Part of a small language model's weights.
Size: 13 layers, width 128, 4 heads of 32, vocabulary 3031, 3.24M parameters.
Architecture: RMSNorm before each block, rotary positions, no biases in attention or MLP, untied embeddings.
Each number is 500 + 25 x the weight over its row's rms, rounded and kept within 0 to 999. Layers, rows and columns count from 0. Numbers have three digits each. The size before them is the row's rms in percent of the matrix's.

# down: layer 7 MLP down (transposed), 320x128, rms 0.2, rows 135-165, columns 64-127
# gate: layer 7 MLP gate, 320x128, rms 0.225, rows 136-166, columns 64-127
# up: layer 7 MLP up, 320x128, rms 0.226, rows 136-166, columns 64-127
down135 102:566498515481514516499463500467484542528499500491481487455512470479510528449522504528509497502515534493521518525513476535529506517547517516525500512502493482485480520490525492513491516556496490
gate136 099:536474514509503496480509509509507524493465446462534518507487499479530480515490495511468491475554541519517490502499472485489531474478540462516511512510486487551483500527476504442493458512483498
up136 105:491529499483491476461514484482490550491533452511485475518489529505472487502524483480484492466498547510516477540484508508469516464497465496515512520487437479517466491499470458454519513492494496
down136 100:514442510487500476470485548512484525485463454511473556533478530545478513533486470472539509488507515478497561504515462500506531477475495477499508506527524441508531474512501508504482482486504516
gate137 109:473449479562484490425561454510473494521514514511530515494535469519501516491502473530505546471521460522508476523522506476511501467501502502475479454490475457532499479516477510487518456489517483
up137 110:531514530496491490537506476508496472480495497514495488560508522496495463550462519490494496464506520565503482492521554491476503482457502464498478509466531498494503481473524511464489475504482541
down137 102:502502488511511490446521469548515507552525479520512514462508466485532448490520490506528508524537492484485495523475526483514510477496476535520480513524513489501460511484442516488541451494558520
gate138 093:452528503510531466541516465511540471484465532478501506496487553497492479520531473527511442485507501495478488529486500520498465538477540496513512535489523482474508452504505510479468482499459528
up138 103:520471478528519486507511481496516492565497552469491506501480456505480505476503517481509520506475484517466506517507498528503463491513490530471477475468521516480431464493515463520533535490522502
down138 101:497449525499542495519511534529526457518482486496540478496456485512508533507511493545495503489489482508494523468491480519483521490522499492499492504508559497498518490484486493503494499490497473
gate139 097:486494506450499492508517498479489492526509493449497470516503539464535486529500514498496489512515495500485518519518536467531492475562513430505497486527500500528497447514516508504499482464497489
up139 099:505502440499538486501512517494486485501507483469503500508505511500502445506469528518464469528480504469508501459538467474505486477528490527502503484470506523511511497476522538525507495490499474
down139 098:547512462457473483524555509526520501510503490515519497485523483487511523455483499512477515507504496488498462496477528489500478503514510486544502517499492510505510470512494491469524470478494488
gate140 102:502477544482523502478495465508507497502542452458497488508564492447464477542525523482553469460513505509507489491517503505502481539505497495486526461541500467531487515528469518473499504564485522
up140 100:496499487543483450555504529531473482477461500497497471514424525521519475490472473508493506518517506497497501508475522498472495496494553507502495523490536526482542517490507487543457480491477532
down140 097:503494519513549503500456494426463528464475482475473508478531492499539509487493518547515519511527487554524514465537512513505458487497506495521493507502465513487529507499547507479516502517503504
gate141 104:484486487522518485546510487482504510498563491496489545480491527506528489591521497510495501483553489509507487499495523539507500473500516497523490504488530482516484492529459517516477514504502501
up141 111:510485491511494521525522468487492456494555510522505501488491476460454457521506463482524510484511521512509499531486532540538505495487502522532500521513489483499468491519542524493473503495534481
down141 104:477478468493486540545503525544506503508525493507512500514530476492486475508431516525507472499484521560478507549513472495487497459494505493539535505494507458493526528493474458463536474517484506
gate142 100:531513504502521464511498497463461538480484495493515485475486553499499496473485455506440514518503488470489542486519499496481505466491493480546520490499497493551481465498521541530487529480493470
up142 100:539524502508474480510503487504532544457444518493528505486462482495499457519490502505501496504506516482465502487512530512438488472466539482512503496511500503562488483478557506498468496458478467
down142 097:496468505511492522463487481465507483577466487482480495489486476513486493480494485521481488493497502532514504532487479484521514505527493469513481524494508486493534524532477472504499501520513490
gate143 099:487536505513481556451534451518488481459500499423490515535504523473507509492471514461492482458467479530526481506504522510505486497532523510530507519492509457504473518507487514535522495538534523
up143 105:507485495486540506507447530525477512492520511505496479478490479512542510532475536447507500502481502480484492486489511480539461505510524466502511521471503468447530479513526490495538496490460471
down143 109:495485477492507498489477519481475499490505463469515508556516537459501480504502496446467521506508495549469466518534468484499489518490535509512464507484501464509495518511472491500503495500445512
gate144 105:491486522532503544487457508513480485470503498489517547481507505474554510478478514493507528510495486504532482501526511476487466491553491519495446493540454474488457492474465459483501497484506501
up144 102:519509516536513484495517534514524497493479529495491487502468512531484476509512529450509514506443496545498489486489490505472470531486513503549531487474563519469473496523525495497522507516502522
down144 095:553543547471480522493473511513511527512502478498498480485534481483497519531488527482549478476511541529451541474451508492469493454479488487515495537483503512524531489514481429475468514522496494
gate145 101:541474466504487480515532502549528515519528524491482537499512514554499526453538514478518440500467521487475535503482468497499484506488504492521546488473509486509462480505508469506462454420483489
up145 092:486532526474476491534472472495481459519501498489508472498521498482474506483474528519487507472543493543493512508528489461467523514484458469503512511523440533509511490478456492507478508544506493
down145 093:464502543493470539482466456532508464557538544501514499534511513529474494499469523534469538497520523482538491514503471494534479489504491474500491509497469508488515502516436502519491477534470482
gate146 102:499471460477497509469479547501545493484503512505479474463514489504493489464509487533489481513486486529506510498488494492496505481518464478500488519503484531497465514538477532483507469502510514
up146 101:487492501511529522499482492478470501517495504463557557536513504512484489510537520456489527468507498496495464518496505505489486499463520523481520483518536500501526481451523515511478492522466494
down146 102:506502489497473515488460513491494462512479497507519505488512534486504529483499487493511449442511460512547444496522472501529504511537511524485499465512495525466486533491497502510534453505473492
gate147 092:512535491494475561508519477434474508470493517557475499516487515534522441477497532506505498504503521499455495518479479505494513473520535479504496515495518541522530471465505487498499504449485445
up147 094:498562475450482520529491483486499517499526524508492483555437519469502481488493536524472474504504526516467503510526465537489504532500514493524522536474507494513532449487535531459486561487489509
down147 102:505501475497445466507509493524490493522519487567525540450501490491495461475513485457530506499464488530448483478493482532510506529505480474517497476505485502497549501486516512490515464507483523
gate148 092:487558451486508485510468525509512489531521489521513460504496461477497460490424497484494494532471495509482505460484542543481510497486515512469523543486480499535486517498520478444508537523552543
up148 103:525533494511455497457483510472503498584520515511505524536488469488482472481460453498487531526499521451447471506485494541489487480475480557477490513487496508517496512453518503478489517469524578
down148 100:481511566510513474520496509517511501449473520470505509487523491477503502498531471524525419465510553479509460498498518471491522513516504473493525506487481512498479485494451509523482475494467426
gate149 101:513492503563506531464428524488522494483533503468464498518550532520478508525504500529499476461482520527520502452493533493466456465513513488476489481508485480534460532492503479480504489527488530
up149 096:459515495501486479539507523481487471508515487478492508480503507479508519514478514474476479471490478473495476545514503505463504497530470543493501522491517534527474487503495500529477545483518502
down149 093:513515502506477504493507465472512517510512498507514508511510489500498524457529487487490468496494559523523509475481497536500517492477506493536527497505481495521504489500528533503494460446503473
gate150 093:497474488490533486542500507488539505507502487511555522523509456487487482503506493516470501497520498519443510545494483506476512527482505506475448464538472514476520580487490514503536489467491473
up150 096:483480454487488521479522481492555484475535514506488509514492456497521509503448488517451449487509536549483465516477510526502521516516518484505532525497456532510531523501455529498513522505500504
down150 095:526526508482530525506500471514492510513498480478542546467476481485505485487481493479499541493525456463486526481511496477490486506516535503515484484543446519509451489523505500500513489498485471
gate151 096:499536487469520495503500568512528552476522500486459465506530555501513497473512458509503509533510494516502497497532482517455515516487448516513495463506526546437475498476479454502494464480489499
up151 099:497504503462484487504509468434481452522501513483524515477514485500476491516498515484534528511472486504484484579524501556500490524498522507478513505504488465549490497523500475521518523468504503
down151 100:513531509482501519529494476489485490496489457435505548510520519494494529487560493482467545505471490525520471547509545540557489508540495487507485544513456519498521502558464504493516495495511521
gate152 091:498523497507482458502518516511503476589496498537502439488516511453457460517497494489504526511492496506516507502508519494513505516510497520536536502509474504510504556519516508528501519544510564
up152 099:476490468511497528465484480496475479504521532517479544502495486496517505487512494535506479480518511517505523479472501521474506495505501510475499526488486530528553477472517508480507482450520513
down152 096:532504524523455502501489513529510544507507478479504487482486513483505451516524478462491522516454515509515508519472495493530486549521495529512498502531518515509474568512498490529481501519475536
gate153 102:511506495554458547483454472494513519548501504491501490547447539521473498522513490492518477518473470495459471525517505473506473549507522515500458506453466501508519516487482495505463478531504460
up153 099:506501500529494496465517496491523486511545550502463466509478456494473483478531544515472484486514518511477485485486464503503466505525472533499480469527472537498472549493460490438483478500496511
down153 098:520522480488506471503467468522512459507477539520506495525533481501498506484464510519493489499482510498510505499520522491494528478529474481497473493496491503496505555434481491534525527495464485
gate154 103:489503479448514506520462560471472514478520542447519461528471503472544543502505501505464452546506492497471501539480506497476506532452481513503515464499473469479547459506486462472503501508507482
up154 105:486514490520530518486526529487488468481551531512526469503531489525511503503478523512463506487520505489466480525515491490469542501464504510526506455446498521491524508484471483495499490536507467
down154 104:526540502523473532478485490480507456472488507505493489545479507491559545534509509486529471509484481489515507465464497481530486500480476485492529512529502501485458510496513516516502496466481468
gate155 102:524492533518515456501522527522512525540486501430500496504488477494481528522481480521515505476473529526509478507535495474514441525472474493466498526490516507499473450526535484505511490454482517
up155 090:501511523530500500454481479459471490497515458507524578489497503507531520515507480522494505487515489501454480524478458517451496504490519527530484487483454508499483560496472524505483473517528464
down155 092:530544499519543509510503505511479481533462493493542514505536492515473503444502477541503516504513531534466486538457510515470439545498497486521479521489512475504484525534510484491477479508515516
gate156 107:485494474463500532509534499495490511482527467532556467491527494502531529487457497458446492478509490496496543488518508546525552476480490481482484493507462527494497525512492523517521475508473459
up156 103:517520501496552474463522487529444492510498481513498511523479491478498517494523448464455549513469494502522491518532490521475483479452467487486480487534462485486494494503520507554454511486501530
down156 103:527499478501498515487523515531487557474450445488506557478496496502475506511525516501473518526513502490539510499492513558482547482537500479514472493498477527486502483496514489495490541535545511
gate157 096:491460447436492514521505504470535443482559506526504479481479510526498503530486498492433523500522479514501494507444526490518488481522443501533505473507498530503511488499494494549502473500486505
up157 104:560460523534478521541486516503496492487513498514482501438539485475528540512454506517510490544465478486496483485517492508482508518510486479498504487501493473442520494546501503453518489483514535
down157 104:492479503463455484528474491516517489467564494548522506530492476491466523493444484482453496481517484478513501480519468486506505511500455540512500470482514532481526494484494531549505486501512531
gate158 102:459494479469555509521521504508493515474512523507527508436493503499492527504518512535500480494491514478529487459452467541498524495522485498467499502515526495471467456526499509487462475490471522
up158 097:482484506485516454487537468495510452547457511498511505520498478458493527545514513505514494497506559501494497465487484503536515526523511526484536491499476496499476501505516546506499486526494534
down158 101:491521531530458508451515510488500482508477495526490500498468512480485501514487482543466513489515542514507487494507497505463530488463510513510567504539543469486494500525505492506514442483487479
gate159 106:513492496484487474457524501450481473479531515510504516485468493532522516471448520490481502489518503510511501532539531534519508521462482495562517454530492520472481442514529518503511529549513501
up159 113:518506531530499513505516457535524518564486500503506461524513488495486487461491507520508500501504532474484510467507461508515526515507513536479547546476476506525486484469530522513511487466479511
down159 100:525521498530506497515513486496543497523494450507506491511498491502487564518478494454486517521471488502506473502470488468564538533553500520526505461502486530500465522488525482498521487445501541
gate160 101:542491536517470508520476492471495486513515505489503527524509475499479444501509455534480523477483486519505520488525535486485470479491547541514490498490462515554489521484481496475480462517488468
up160 100:446490508492467508488473482544535492467514461504509482479462485517509488476518548512506521502522476475471492501447525448537501515547544511510495508482484484478520508498529514507499525542479526
down160 095:495482469528456478483486466465561478480481488467509491500488484462481502527487548481457458498465494516481491526506489450468507505450458508477462475498504478517498515493486546522470495475511486
gate161 101:503478523479532541541496528484485506491500496491507464532471514480495544498486512468500514465518455471505501473495493532489480512486529465523503477491540561481448486508508473544462527558481507
up161 100:510483502482497497553470528506475508467467532503557446469513540490469487508492513496489529496503495520532504492473516547489510488463454495509475461514474501504471476522501501554450534535475519
down161 102:490542532482476506488452503475524494507471541524437512495513546465470487521472493492529503478472516491471515539519510531516494492493495495495493470495506473517459497519512474533476512520475505
gate162 102:465511494525484521482533498475521491498506479499513514473459503538468489522474516497523440461467465496513484506485485539550490501480497525556528518495519505491509492526507485524506450473523509
up162 101:483458481483476482479530448514509495442513479481536542491525486496447515521482516476476487448534486471496476496525508472468496514507515439511518483516501501501541495497526505499518480479513458
down162 106:457493542498452498527491500527495503482493541471447494480516490515516506463547490489514501503539477492516461532563533476491487468514461483472445477502512529493507503515528502460452498492461466
gate163 100:479498540532505497522530509507499473528519474500495478513530510511541522530496517459450534480506472495492533427512499499527542476512473515464513445514495513497516447514504517514501507467514542
up163 095:507495460497526514504464543467462523550534520511477500482506520509493456518501546525468516499468518510495461503509481443498476514481501487500497494448476500469483506515482520477496545521493468
down163 097:516501517501507520474536487522512466505521499487470504467480488516484456450510508556503530493507483494527502510504478506461504498497524491464526513516533487521538549497508488493533524444494545
gate164 101:529484487507556510467490461497503516497497494519528509493525495474545494505528502512498495496507466513435498517492485455530474501489510529549491493509511501541482537498491498484510470477568506
up164 100:477492481482510526482486545475513478484464523476484484498557449467501488489534488476471502499549482507498509505488523518487474479493477528505504499453552533502475482455518525547475480479479543
down164 097:504495519481523493491446487447543507497490500553499518532488469497474493503511525500525548523492517505573508470498487522478473521528494461465507505485527517485547515435519515497507460506480478
gate165 097:512508515518499536500488491522497510495500519481507484477480510485498566504533509491473538516471494479516455516504437486546505511492507514501546485491478504504513520494541481490514562492487517
up165 088:470499497531511514530525518488459540494469547490512496489513537483493500486503504493456518513534546497544470509497525490507517495478428503515503495474515548493500526519534475497515518476532457
down165 094:497529490480504523528481451454504518495544477487484502496530478497539520503510496511478510499541499486492483440523522478516494509505518483529497453511507521533463447473489476524511518469509461
gate166 098:481487498518538433511511500507497529494540479468487549531494532496509494488428520453484547512502501481503515446463533495507498493490466497484534485511505471481519523472489512470516494519493508
up166 097:484518513475444470515495522464514507517496474479502478486489506504522454531550488504518507494516473509511493525515467536508487469523485521490467442466490551549508504522463501514483494474487495